python train.py --num_key_value_heads=1 --rope_theta=10000.0 --lr_mult_qkv=0.4 --beta2=0.95 --schedule="wsd" --doc_mask=true --train_tokens=203100000
Each number is 500 + 40 x the weight over its row's rms, rounded and kept within 0 to 999. Layers, rows and columns count from 0. Numbers have three digits each. The size before them is the row's rms in percent of the matrix's.

# layer 12 attention output (transposed), 128x128, rms 0.195, rows 7-40,71-103, columns 0-63
115:463535474504509486469475497440549452563495525487560505476523477543478474497495550497538452590444508541473508445482434645498394554515493478446508532440504541553502519547474499501479507447500573
116:541468427509472481478564441455473573494520507513474453466496454524538472507496579557523404545481458505501551488532499484553588444530475480492489497466479490559518538549533494481511546554552546
117:511507509601455555517509477505537573527524510526546504453442462574537506469604500499541522459470535503506459518500570540456451485495478474432450406547456544485533531529511483529582454538503510
115:428540472587564528490533489581573605521502538546501519438466471482458470495440495509500507444506477529449454526493514502506509467534499416473530458458508527492491452476511595526483398423538539
123:546539517486487525484468466447444484573457573486475519426525540452528448505602516552423496455588506497474542567431542532469509459543479449466504610496525532490529475578489481454490453565550480
117:526480542493520486456583490573518544502568450452457460491458474487490511530534493513481510477522492551553521516536493492493465539524538569524496521529573455523534472560496552503448478452571499
118:500491497482483501530530539487448499529469525523476486481488517509439560513505560526511490442485526519503521544496486553539540474476511510430531510482542494589594447514504423454457546488479447
116:517552532509489538509559564493502446525417487450484487475491520507492545500451537461513513518479517567549508515437496550410439451541508518542512465559464483450519517494533497459426507484519513
117:536476457526453521412472568480543562469533470496505482539472486466516488466476552493446539481441424487389464450497509556475495479508464521567446478499475509490523507533558517488457469529560533
116:449473486533470500534504532502480520513480414525478487490508492521521482455555460495482462464500522439496502558460489400485561599448495484486571552481451480549550570552489482468602492459445536
114:526573499447470495504563501539433507527509534467490488584522469551509559497595489559484514489577475539456470543459519492516478574453448485485499391583463523510424439513513464484488421515440507
113:580502476463581509508430502467434568456525475426523505513429452489485422459437455498515539521527515503531418514545500536495583483547538532493461460505477501465423564500616531489485462535398502
121:495455521421527521488576476518541524515478483516466478488469453470554446523456512445471493488439507445462503512449484457507418466481529520523531462454484570401485467495551513505512610519470532
123:494514501520544497501558500508467483408468557558490489567512533513520485541537526475500478448523426438509530521522519534502549513562436476473464475480478443508525474458600567502558431497515385
116:460542549447442462452436558556537493496525427464552443493448537459511459551494488556446463536496545478470499529501515515470510467562488541522502523454537544525475482557518530492648475548532453
115:561573463554524427505507447471541488473553504467508502490442565589453449516399509476454491475589457506444519535489565473501401473474470512553573501509486466551500496482480539518527518523488481
116:499506523491428475479491462493516483473561525500428504491565523589459491501483515576404537544513540539477508512453445487459559502519491548519561503480461469436424440448566569501461447471493474
116:461603527518430553444482484605489499531487485467477477518446465523537492503428542509484493449551507532451512505455518452588487471456488457478583536479490474438529558471502529530463497569443444
122:506427538472516476525495510503517495525535486542453522540536503495476518505465550559440496520466505474527447531439434533519499528557408414507536529559529463546470537509473510567517456506546555
117:467466517484525507489453442505506473509543505415549443554559470421425554507519541548478467502518462445478509514495506524491476614529563449540491435476492545541531565476522542476535496476469469
115:481531442511594540482558483476507562537504449506513489481494512567507459512519496512541569520465484485495454503449533506423494533566510502436569525472465410450552441480532425486484566565507507
130:568461528547476450502495503538536547414505527471457482426460535508534527524465493464534487464555492539446497527455500576510515511390459458457445531445543469482543578539511457551483562467527516
115:489437510520568496496460513526522508520562523503519490502495521410484496450526495530558511591544547545439559421542570479475487440581580497512528478543553529460510471426468453513565518541505542
113:440566485515497517512502517497481527512584535510471531518483545433494541503478468520483536592547534462580538493505463495564395540517474483463458513426420444581470458460530487480559463468516535
116:478528511506524542494559539499490524459524448537451488497469513451459498476498463544510526549482559500497457493512527513488532452502435449499492598480547595481525450470512459489444539468524474
118:461403521505474492491496446449504452482468495451513489484536536436535508489451500569503534481489485436520523475443485492503462514457486542464442477522489474416510467479456493529496534507558460
121:421454492537565534502566509449460442459514491460466515539455551447486477524543500460457487456481473495467495445502489524561494486537566475494519523533513473508471523534520456567477480547511510
123:507468513512489516480470536539589495481568465433473460546444453482532508461524499458487493511545482479474560523509467535483482546543474432518467485548510419526487432520481504491523500517572453
115:539441496469456483552538457492478508466507498382498479595509563514516461437406512472567491481423498504517520512469480492562500565477469469519497549497453545569527463456564495445522431533513501
107:470460530484515555460511461574534514515546538459561553546461487539458485585501503492488419523534509475462515499585609486484508501530431528434447521479503411539499522472553535471452500569513577
121:522485523451457463509530445597461528544463448520426489509497579475538423482584536545520503394497591519400504417488525501523495534548501475512498525511450514538556498520531519486515547517536521
122:485476466509552529426448520491560408493490544454491492407475476508526481469542423499511507509497504497540499520521522486402570532439537494492609479530476506601505501486541487508449504484512551
117:534475515483514567550504519448440445497539520472495462454505506507538450529565482442488564449498489558578498500511532511543475481460523510542428482607527485552460537537558568545541517446463559
117:549529488481514550480444499548488502473469530535488544517507519528536473505501489450522510517511501559502444564578441505422506482562428521539500538583502554511554420522513493487465448440451565
075:542477532499518486514540522523481554421529464527471519544507512465479522523522483510443453447563441456519483599554542396485601443491478537505509465525494480451496481474527467481506462518499440
075:439542558476556531505428562517547420492512480475492546554457527451501485471498474453501541479565516505489486476484488515462426523491511519510523506568552539478520466447426484544526497433471444
086:498495508424560424506500496526424433432447495479464530548549561431440515550413501465473498537525476512473542488495438473546532500514540512585539527455558492513430472490501467494429519462508488
079:578492486430482503519473509434452428469513471464493474571526534508535533539561522496528452549480519485569559469510497501506513508435511573484454528552515513481483525519529430469535615581469470
080:486484518471539486510531530558546514469521407498512495570459463572475545512379471440540502470422497510524430438597484480500496515467515543537511406524480449534491537420496491520492579482484552
076:484519486492460546523409482392497450501453545525541540514535502487503503593463508535524452474455483447479476491462548524532537494491476486429483470479448506463465468423496467459560506567426512
081:477517471521549490499452467479518505472557448479498499532513494476507421539437438466513482580495468448478458461507487477446480513477497479543458454479432504430455546492477585524513482528506570
069:532460459532497481521452491486487559483544524538519522538522506471484472513519475540459498467529499479475546500551491478608590545463496460457416505449530478529490471480499498517539484557448541
083:436479519481533482576512440540484423501422512528492568437539469535491476497531491512571462534568566472562517601529494462495515560472503497445571505506521529464489505465481497515559518489453459
079:574517516455507506469502472494507482501513585446515466529456491503497478531445540491523506527505472566537523483557517561528433432516522521492431427552567510437462465394526503553400526557527462
075:518454508498513523473452521465564452504492444496500526448479514408495426524433503464502484472424537499562524484527474528477526446564516526533464593395513465493538551532507522523498582504538552
074:443524528530454474497598545531580454551438517558472479464554554499474587488566538535489458504447485511457567542474534504475471495488445467524532520491535527526577475478403481477511545479567521
079:517536458570495498471434523476470465478527493463553546529532572535459573511580510532533513522558508557508487497534521573476552523499455487497459517499502437585502499511491517492504410501506505
077:521521520455424503527436502477512523583531433415496488472468476481482527520498465562491553565464567555493499508466482466498422502468539520557525517514515540477466547530437463495471556452455589
072:581464431517543546531546440492490499471479521535454552532534466528474497468535551427540543459508462525506504470518503499562451535429463440461488429556392439490527501474492496524382462472413560
078:462444539456446536484552566502458475506457506517504492534544486447537550449610480552575540516426544506569484494485452542478614535541522479482423464482544554452537516540540464512495503454499565
080:461509463490581508498516551538511496499471500486569490500471485445515513494536515446601452488454469429554489506560567537544446498492502448487439467510531543527555554520452449496536530503491489
077:507411467493562452583523502380523505471509515538506499465531556489468513479539450474515463546478511468541490491559480550438515555557492525530432446508485520556498464515476449501573493452568545
078:490576490496442537493517497522465513485458499457529509479454471477532478474517473470508525486540488513471591495586540450501513474466578594506484468463455517462539498486500519420481532469438491
078:499540504504502478525522548472476505515441479576452562444459532589574477523478452445501540481479549537537494542506498490501515374499430542471510524519497461420494432521495471560465484526536530
072:573447539491436475511445494507480477485482562476512534536466505456473497509477479479472463523520519488512539515549502496582490468440510480577435499516545551533433534517472542509515435432522480
084:445533500436530549492517504462482423573468480519567517574556484485484506498573482525438488535456502451503513515541496439439493494566529549546579490541494546560444408453498549441508444535467464
077:544549494497428484484538499470461519520432514486448491487473456556549468567467506477440503444513448460545446611486451477499526552444447526481484476495471461506526566551541553511438480499473437
082:534440470461513486497492498500523480480413448508543486468492471517540451501542480487540487465462463538433466481478538523444607464467492509558546474573549498452525570550469479515440514478514395
081:479460491504463452493432457492494485536480553455498531479513488516510503484520551485507470442518451512520487535487490470524453567489599534496557415496487421534501580506474522509523474485466460
081:551587502505526496515491548562536565560543497507464518515416479582460515468535520441516515546493552525477521537526511503491501476526526476542548541516519521566488521517552517514512448512443522
083:558570500457482465498435437522539557535509534525563505478511474567508526483479469546518516569510541487508492577470506466431484508499433522514492500468495510507506483489472549425512513453517481
081:474488516483522486462531472476427558528428552540478538464572532507485466519464530578512485501454497535517477454537510478539536455491507558505554519460518593464531550463515510519518506522462528
086:452547474545538519491455536534556488523487526576477513424475419475464550564556475511437500507599476516493527500529512486440501431505519509465478457523528437437448532532453484572501563488496454
081:501505483515524470529485526430488525517481463512450395475505466493542483403500487521512592466446483547516499485465399503525462473455550496545545495526465551450483439522445465506538480428477436
075:492499469528533493484510573405510475466508516520537496489505456504463551457407461428455466583492437487588479597508472491504520472452469505505466496510521518454493533452450468512497445488454443
082:505516537520449458575548509500462574507497454527488462574506534490481519488456548499511509495520516531480500471476495517560451486536483525498367498460525497369500503513471474478552504515483421
081:478507492528462417459527469545547553481460509493471511522473496463494558527432503546497442536502521434440538502507461465484530535536438491417560513424470486462535444441405434494455460568517471
# layer 12 attention value, 64x128, rms 0.0921, rows 8-40, columns 0-63
099:459538477498493506499549537563488472478514544553422522518533513553523588555495502520539508423564471481571424474530445467452442532454549514473518546474500531528480447500508472493532484551456562
099:503465529462464510519487462491461511446588503474476528490536510473448479559481425486543480462608497565502438482525462472460517574438498493546491520483516510421435472570498489442507514556601492
096:551456536503470390442463515513486512427411540463551559551524473517506525540513473538458510536538550534469508525492423501512436578546525455500449494481472505490446522551499454558514502544420405
102:470469406489479438551497430535483515480523484529571443445486510518530517503481563520522481587563529552504499565535373436504467538458527580525487528560500532515488508561475518525474498507453555
098:487516513492480551520488508460471468522505524506483528488477509496461488520463482477470526505508532503513514572478465538515472502502518471426503506509550555436453518444526488484505558451460408
099:515515538558476500583522584454610492509515472530491478554493436456511425550545505543505483445496519494482509558553463463540517528488546486514509445484488516506457495475489522541499485544459532
101:567480505552554420472480488499491581476565468480483522445527507571532510542479465503539471574497494534471459516492618520514548499482459424490456536528545581454524550512456530555490537540529569
100:479533530532476461483506461506457506538533530473555506532526554455491522559528463439545495442544428496522470485506492467504497522535591500492445513484485446579531516468476518514515494468453553
103:551462497454528500447477568523483516484509478516502486504492534495503546567517501532506504521503518527511477520507479521431530503485502554530480502510435533486535438499481433500509526460578435
097:463456535477537500429523515395494441445509428491518482486508495511542418469440534508433480460453509545444478550493486504483450369507555472484493466432489394493483473481483479416592502524466488
093:508449453528468548490514421551444448501446447543407454478496509461482442519472545503485535488476497534475571487471497491520444523512542416521528573498531419482514440482440509560468538536519512
104:542500444574553435451480575567545493530526499527494493480574520461490471536532466488505513498541516507512549427451544503410595583531480532466506566478556494491494510532541451493507507470461551
101:575477529559476514556498518521523496539494555543427481509426488468494579432435435464521466475484503587417455533515502403486457523502560564511566454471465498543452469532493462489464485589515492
094:441514476519544485468512473490477483542539481539550548561515514500520488533453487469462516548474421461455571474482458514445488567488545477477502513554450547517532499460546457501419557464495519
100:469541500522501486532531481482450581526541485562484552566469511460498483483490533553540522490473492550497532536461497444469486440556538478474534482550536475459470484451511486501488458486474538
098:582470438521476532408557433467492483505538513513512538503419499445466470454443521515505499510529508527520487435444418464466452463391489507433464506505479486518566566540526536494419472521428540
101:575505454485604518544518525469477507487562509534462559572564502554531484511524501512561455504522568540464548487428436478399477516492505498527488527545497496545457453526491546533515381464465518
104:486420537517512458504495480446530530456465506562522516478419557468528541533500481529563448460582443471505462450425529539545486542500472549488513465493469479476504499551541535483507526462489537
099:526471482542497624468467449505558489465499522515503485459486545473569488488525506464477471520498404467527489430490487415541426510512470539553477526480565552487454482499486501538474459553504517
095:553510491577480469426503537533526487517490503502431465484518415486513543534553484521503500516436481509556516437513442498457465477489525492492529499508532563513461576521614538425486494491447512
110:477524478485457574534437514477467449492516457494485500522443481486473522546507411484487514510551516546546489543526563465488484493588548535474486514529528492513518543537466516514544495534468510
095:465529490509453565470526392496486482492486456480506495442506498559427528469501460489498509534480494401474600561458513539493523564578548536552474554450504576485473531519486410470494477484531546
098:514443511471449485503514495546516533516541542538534557480423418531474530501426546512530493474458476502521560511471541487467484500554479448546558481523516450506504570451458500517505591471516467
099:504565548518499496548492510514401521485450540493578483539534493536495464466451457487526504486485510559581547514478465617511525563516509570519508483515495464484543543609542606537464549490499528
100:523506576500449496455510478538531540491465469568455566511493512468466448521527462455492493527470517524552503477522451464535637477542525531446426588503459540515493531530461444447503473520540525
104:450444502468454515502479541491450515545523474528429492511450523531537490576544494487525473513516500438490503561444435558509546501495528592490582487475552535393473425457556457512498479527511533
106:535529466448441518494489525456461562527472555524587541465545570484468471468415489576496530462474433498515440539408501504555479519525535533470504516533523496458439491496563477546509483449515525
101:524495520448520563524516522477482514506480445492519504451500493511477493504598556498507455579458512518478408419483466497526545483509590492570538493490547445427538510554470501473525584479485546
093:559555467501466455492476409481499486601475459445494551444524467497588556531502550468441423447535558504512499534447515447487517571516490418531506521504558500550427513559530519491548527425505479
100:519472562569485527437568530452492540471527500460498505516516518426552503466561428497484531510541440455491470549534386452445479513532502461470507489497491537534540443545596501498572494458504530
104:550516527410487525454444506485454499491555550490427503501559549441509481520465542502545466535473469492469508525461499602535499466596491471486480525450413488500420441509546497458528551482464532
099:487504494490503438562447473462553514471481557480516482497515475513522510449467519486502549521466492493544394487500432527497509460488565505520459483497527496455487518519462502472476568480465466
098:488386468472480486503564456444479534516563556515510463482532457470496470429461524498525566483490485520500527489464499538504517519456507439484527509415500478438512515530512487405480525509496481